Weights of a small transformer language model.
Size: 13 layers, width 320, 5 heads of 64 (1 for keys and values), vocabulary 16384, 21.8M parameters.
Architecture: rotary positions, no biases in attention or MLP, attention and MLP in parallel.
Each number is 500 + 50 x the weight over its row's rms, rounded and kept within 0 to 999. Layers, rows and columns count from 0. Numbers have three digits each. The size before them is the row's rms in percent of the matrix's.

# up: layer 3 MLP up, 1600x320, rms 0.0977, rows 1119-1156, columns 0-79
# down: layer 3 MLP down (transposed), 1600x320, rms 0.0886, rows 1119-1156, columns 0-79
up1119 104:474501453482432491536462583496537658520557465565644496491518520421458469507563464451516547420427430563471506541572493496508476476544463534574513477477514513567482525514467465616469422522536554531561598418501565487490459514516485483453489462
down1119 113:399492393537508481555597486555395561526533518531526505499569384405514499459499498483510499394524332488492567523440521482477485458514490478571455458509588537507528485462510400514506494512470574463521512481394511468510491420514459467521545428
up1120 102:517496495525463469506421563440451537486496526514573494501491541500616501500561480529475480374453507470514448441546550470462491392500447444518505488443514444598413555525493523476468506476404508470455597524448489449562504565571513491456449524
down1120 097:555491409474508480498523491499451523488599446482457442440500396541480451458466510548434516528531535569466578506538388535518460471524508522457513486412444512534569472378482481520474497504521530521518566564557521493504477440464476497552516451
up1121 093:471516544388495452517499514575641484462551405487472561459497514490418556558500465576526503552415587534562529597443528517511503475487616442476516526502443460490458557540467487491511508518499503540560461492477498502566495526418551497444505443
down1121 100:513554445504511511448419418432512474490472496450439530552482499458469521549613457484510530507496403511402517564591326487482478525547474492495620492522482470487572493535431459445577467556493484588434525425443545404506612435476466531446496509
up1122 105:510498464506457392557494485429509527478484631600460513526512507475500493464536571503483465478439516531470455578442479422489372480394565454458460528515447457491371477472572559510473482547546558431505538538538474469481453553505564417461494537
down1122 108:469491507456644508508495589590507556524445377442506491542469571438499490600502490578399556623470454444486527532493503473491549498575502462553566513532449530454420612495487498544439488470502504394464463483437464560528513464531406546510528576
up1123 100:381444500458489525475496570545457469506466486455530513477502506542535573604596440522456539511455534510449544392519487469508550551617476526444428418371505506503531464483438493473478472444516582508496526564485471443538459515554533574536563512
down1123 093:548409460509462495489497496507504497499486537487527537588523512501528519605428458489475519436496537517511472599404497483522499497557462443568553521569514463454556495516492567597456495450456554520509511413534495440468522424541480491507510488
up1124 097:483486535480480514512462496515488496491411483488566483514538503525505559458582597519533598444445446479528569534480508558489516532490479497434526522406521459557474463360446503514511441470528585447472484402552584529541480526496440607406484493
down1124 097:516465506563586515510513519468444495507477429469441518475508471349548460585422558540540495498538572461445515475517450531533572508561544621542565583503497541479492536473459535517447450496457513515573461421487599471478470554457550540456540537
up1125 098:620520458581492617467515588445468590505476438558518509555436567409475551486517509466480514427469556544509540526531506499560437559494503520513463471420379444557518494459519486545474445448504511483549533521547562494401498446533444481489460517
down1125 099:508517527428562455495450546377572467515491527517509475487513462579558478509457500578489464527498423537449483536516497520523492570514501496500395406560471507509446436494397484524438445546441479614544454443481383568496515511591474437544587522
up1126 104:526523514476485493585454516539612437432480573502598464451508490441537490426444473544522487468501535546521476593588489475522518547530473565426532492491503443607520572564470434489467509527530483463543567490476510435443506460502401480454446416
down1126 104:507497472501476526492445576573470585487474524509540537566497509440435510537495529489481494430465552556509536507445506457554587611512554546471408405507415549533486430491456490502523503506366447434465475494529540554448630455445477566504376547
up1127 103:515487466536417488569427456538554496522504587449529547548531526482457522468484463458475497482476480530406544496587472554453400497530548422523514495500539545552514612482536530591425516467519579567496547458535569491579431485490506600441477477
down1127 096:590486494454485411525685370497492468520515532569433522467520494425546544517541544447529491496580412426546519487394512526449450463523509459427418550568587573514495410584538433434563497522537535512580578491514459428499456550524426513475546496
up1128 096:544432444412507482439518455407489514583543529371499540488538561538520456437521534528587501581514559563490407568579426465480455459501457528553458507423468583491518519507490491526441414482582451467466576514464532434480473499472483452493568530
down1128 087:572412485501533603501565397443467501464494505453570525489477453519469490559548537506428458620589465433485527484544537546504536546577460531454551428513534471497518555497520503481599516559445476554529439512467493482528432528483500405452465507
up1129 095:482562495500442481497425444488505551582443542418481459586487495489508415593559500497518523449586526668560459402572501404533416443476504542485497579548489491496483477533417465528431437489404547490544550632495472493517504540448491607470385454
down1129 092:527475533499633480453520541478501465598520485559464539505479566412556475480464486486442446500492542550455457492570585540477535492497526478470511551596534473459568476501457498454685480539578565446447465498500530460459513409469466375510496483
up1130 098:413518476506458439522496449485508520542509504428608512481525552541530467586571578430565598501555465536461508553507588436505547566402534517517505590486507487571451506492475432488423459499426528493456480501464535456510432489473514547419466589
down1130 092:626551460527535579499533468614447566559467486533488451566542536411653564531597507501523481475459392456508477520557479524456571495468573525478488523614464567564516456530483489439540507530470421455548468442501483459452523444503509445568538488
up1131 107:446502490500434517579444428487563589449542606429570576464521466543560565466521507415555483488477523442426454571551534489502509529423364457509466479456562501510524527450504494456412520511475475485560488368518442560544470618546562491391485415
down1131 112:533501412561478451461508458505521515545495502553496476535477503486554473532603582535471531457488523591511448421517521568492387446425505493492493523472553488495507507433416487448492448455468407552493438525533524504502558443585540509479539503
up1132 109:410523550484447487438496584552544461518436553518520504537477597593539568410524484534519466528511510454486476487501542476505505529473465534491489570534510449534568506489531397503388500418474511477523619421523510541475534546478517438453488446
down1132 115:511554575412480493517472475475515470528413501561521489551503494457498523395543582456507552546524474502475462378501472489499507484417496560459510477530536547406495419602595577534535597466497490529575463595547474534557483423565499517476484465
up1133 093:513460463408464598516492444520468548507627564514482458472518493486477457532506513491524497492449500558478533469587552474520462465561502537506520450464500384442424412485474566490533533570524467439458474516485474504563489473468494438458455468
down1133 093:481556488541518486505585493385461499452425510543590498488566453460424437536412548438503533602549491510518421482486511516394570529561380515421479546388578468526518624451525446525476553491513359532630394493476533492541537490477481518583502439
up1134 103:459465446492458512458462519514534515571493540418517539452469488547533547531584430479442488547490476489468517435558471490549494490397511489508523507423422549515432447541531438580461652395445423550478474491551514524460565575470492572455449468
down1134 104:427572508525357482552437526581459468467449532533529523515484497412539516585484573555559460546464521524555485538408627488534450646582506521497456494413551508469489569498419599525474433556499586498519455474500458454567482467478527488478447538
up1135 101:475466476468490446451546567468506453548559521521463493449500489497493587544477478540471390600578583492511462606563491537525460579498532554521499594410384568502549327637428513578461462515574559491419547474494484508504407553489555372456581508
down1135 102:498440490515617458518604561523391488588585526508487521487460562479526562514517565444455489479520441467583505553493504502518532482466407506507547428450523441491473540478492513521496453546531533408531456499449341522527409526483547484567476559
up1136 101:473548479491497427615494502438552472550588550461526456514539482519578515561544537531538529473488569564452619599442608531415460491446465459532479515495480494547510495489528521526523418502501483551438528455471498498520474567509530426377487435
down1136 100:559471570584504454556445424489508591550524511532528539428514547430449541575414561504469479609511472514539586527479355590595442566531429469445515497494527466404525535518544574449552575560434500514545544440503424487507512545465531571501445470
up1137 104:395500451507459579642389503514487456589431614496539542537566491421559542503484523413519549456465544526585507580559529503537424504484516499538535519586458392521487540553517488501488500450530551538547385529521497525532449563485561519431514476
down1137 101:475527468492458515501591569519425514496472417482434488479554451550585532434518559494442542526532485542481535513496492477429527534472433522456485414527508465510465465491501453418575498536517475447478523471456493495564497517455586444557401429
up1138 104:543409556416462517553433512508472660569516528475589424510466464495479556483567518575445473561514490515433583443484529463475595470540486504517477466536552558520473545480436485503446458499494511453515604531404467509557516529482544459493500553
down1138 102:513449461538429519559477456396488471543520560498461517510494424545508412479442532491558458521535472542490530502463565546641586582535480453556599413394427446515539417519472368485408452526463494500504475515584477579485557436419537508484497446
up1139 095:496479511452439338454446532516518506459505461532572497554532625453541584577495589471502500488515475496451458402586559569452539497464460560626577470413467467554453497517454517533486504533485499544493617532588387454579477436483543534458430469
down1139 091:459482434497567454545456626476502505540459480452509534390526475497557508514528532540500551447448424472564527578537440544569508517568498480417521499490579428553561451544477490546462456466466496498555477406505589518499430552475441538532539540
up1140 098:397595495452451451478501476519527535530515522483602503519510506526544559608483501395494531496503484488439440550484497522512450474545502524536459581489460465463504477438456589409569506425545489562567545546556428465590517570573557508505457434
down1140 094:612516414454570482543592482574498507427443505521445546433546530519483413394566567504475446528502407610474544512474448572496457521429510547453546508572510595474475552564536593573420407481610507500525489520465579521547414500431461463504498531
up1141 104:409514467579405470492449579534431591557505568465536462561503481524557458475596642456568441454485526535528566542491526400527448400495470490555537491485507493501568432495493586562456403481562510537503481516448533403553491565491439504468524519
down1141 101:490489555457443521509488465615530507435544562471492586484505427542528576488480575534435456480537502477503503502568569568503427500489386555539497527470465583426524450504576379522431487507551512445546560509511407497528586522573510514515440481
up1142 109:437461501476498520483514475583565576499491577429557484413484529457482541497526480534493607547406558582487596497517495406566523589449414493455424570479449436513516528494590578563503505486468590475520490527502426514505420501464497516450477583
down1142 114:429577499469488429451436506485403472437512529533472461458553406460434501449563525525541450395441467413517475515440580467524606500511492460509492534554602506489510455511563453449500513583437589502560552533460461511530541474596520541485546476
up1143 101:441465469434481523532521531617458517488365469471555502529527540502499538418585512555521439461418476499454405438501516446456528499450430587566530495491486373526529558418496465484531437434552473553536537504499543459446457497521572541488389432
down1143 104:506557559474471568484387562498551511549506431505476576479536527459500416579505514556567505508531526479543482484527549547503460514515551496512471485512534459461456496500425351433481528438530488557432374497461561554493464553485435510497520511
up1144 102:429468460507490457557439451400557515528587512419523503465472473452422410505541440431539494520338499621434568550604441409541440501456495449469447618461471468533437524437421474469426583453530437494517457536460510478551472502456467445493472576
down1144 096:498435469551605513622536539516535466460436449546395516482545403554463481523482572421508498468471512523455513537589484498511476499579519547420485469499527461483509480542567510475444519466462454480484486503544472467467449480501482507495547503
up1145 098:553489500502490604538494555461450485565496529524559518562516522488457602496456499566540531514487475542519484515537503508494464531525469475655519446457549401594455423519457573505522571495556576583490498517612546490510535522499554525413483513
down1145 098:422457535554514476555480439456472561511497510524563487554479558586528453483615521535478550490534511501503500462478492438553544515502509423451495459492519498626526547502446546477486441414461429442490444471481495480489540438511555514539471482
up1146 103:464506545538452570453385455553643444548478489478465411510478567536447512576591509501509478522486582450575506538508536521486435533423428506452540508500552533646514454493460471494504560413541502534604571495557544458503543564583544473516518541
down1146 104:437488495447491491510375525481579491552533488421498508536608585424551544414482590544534549482593514567556474512528460426600462498477486564563499546485466448591492466453495515520499500583474558453545552402539449495464514367466543501511502517
up1147 102:518592471390443470559487546466484536477481494502582499542601519495541584524501490555462517390568563444471613553491568533498563401504610593509537553471456401528484519428428489557484443490466464492515441492493495576473459472486452496443471499
down1147 102:582552452592463496606570399557427474508561483457593582518591486492504371558443427392517503479525477492516559494513480497554468452506541490638506552471531560485483594594529508578531573497520492503481503549470513477464441446485432475527519539
up1148 102:371408563566390359552478561540443530583520566501550490457494495564518523520577529407507523575514451542467436375481501388519440484579508461436484524427534529565422476416462442476456433508515576494467474469488391395411495483508462476551499475
down1148 098:455495533617475493536367562453474523565568530441485424511486497451549372472428510417498608497541474495463519519454414422463542591533538561525498512568465516485409467541447453551491548508424495446521469494452560443518448591528475516586443513
up1149 099:443492504430452492548471487565628533505452518539578563478599489446442564523580465416425552509429519496468558532522479437537459498565399534456504496501545460496495537454592471590476461504493554470535490490507478523571468540478381485441434528
down1149 103:500503400510501442467566468553413492503559470563490466482464510432606507480483532515490413463497434476504445446474521429527385558562556459482469576514507592484501445477516401511532498420538575570451521507483497501542522388530507606556541439
up1150 088:480535484543499460483476518535457448552507452443492589517463457430438562446466411432565456448562501480436540559572447469523463480540471443545496594533529522554508574366368495512503490545591508465545535476542552487529428539459503519573526586
down1150 088:463440448454644581525611493485536523430451484544552516463488533507531465499621552534491496428505524536556489499493501478494572486454457483503581431373447485496436470599570458477521554470442474484478454524468457479512544562455437484396462476
up1151 102:424445492520387505535465504461445473491458494466568489498467535494500473520515546462470439671477570563440526534508530463500464460523464544525501536520460551522420437440483535525452429425481517513477576523542524433493462580564518462420505502
down1151 106:501486583547389496484507465532503482509557562503485610537546445466521476491555492553516451507428412442529519507503547420527508512494514497458568443452527496478568603565456541512603534535481463452501538463426575518561570489440460559514536501
up1152 103:417496443449439471529461441552551542557542437455571417581510517554434507474484545556467496509453466461462567458530487429442489500542506514377502481538476509533424500390462513578421532488570509549517470487553580506427396488510497404486441514
down1152 115:486467427521498516509425568612472519449540451487507478493520535509459492498563422552599478585385465494492513494406540542525499534621498418523430462556425470474522495398522409473520488495503493553598526481509539490438579491525521525533575516
up1153 095:544444477463442477523429519524465531498411583507533498480546583509554566626473596452467513538434494533489513607508477381436425568467479469450557459504559504539478435510495464470492531492465511521522588537505461403538489531507509494556523518
down1153 085:419493436443593434503661526479463517539458512503536563516564516493458493418455394472475482533572484483504506490525464546572516507514538534486553558457501467546496475529500560540508381477457499550513494494516522525584486568498496475484542464
up1154 096:502522473410470486518527592422562433576435545468527440504526495477530538576578581479483532499480501508466452537507447493541481523596449382560536533457547580484428599453488485520504439471645445578465429573562531541514404565511509426439497514
down1154 091:578522481486632523474539489483532489488447495512567522432480493437483466454494611509505511546481561479491484470518511504426492517429528552487534508452516463568494499565536445532526506530406508529506433442550579470531437486489494459417508519
up1155 099:447508525423484415625470585423473448593443485535519553536500479558488431452492490447499479531563502587494471499474477424605467510446502569457440513453481492495459531544455532536500454534480470508542499497572421412476538574495417471495419587
down1155 094:491583528541543556410432469446518526551520441533473479491455465480460545517559449489393513435410416580520510556455498528481514467524410471517482478564447497507519555527567367368427445474436539492470428459474495481580377480476564544407616522
up1156 108:581428376510434491427410521509444539515499498553490467616509518545407575549575520470458499441416475441524576448479560491544439501438506579532536525521469436445444451392552356600445458426544447450553421492549586559510500513523546519442426481
down1156 111:462468481497526502493520570480484592460451499500451600560482507418527513449524469496511503535536510506503430475553525341513447628496476544563551449531465556532489568527415445507524481477453574536470545511471425464508464508592460572455537494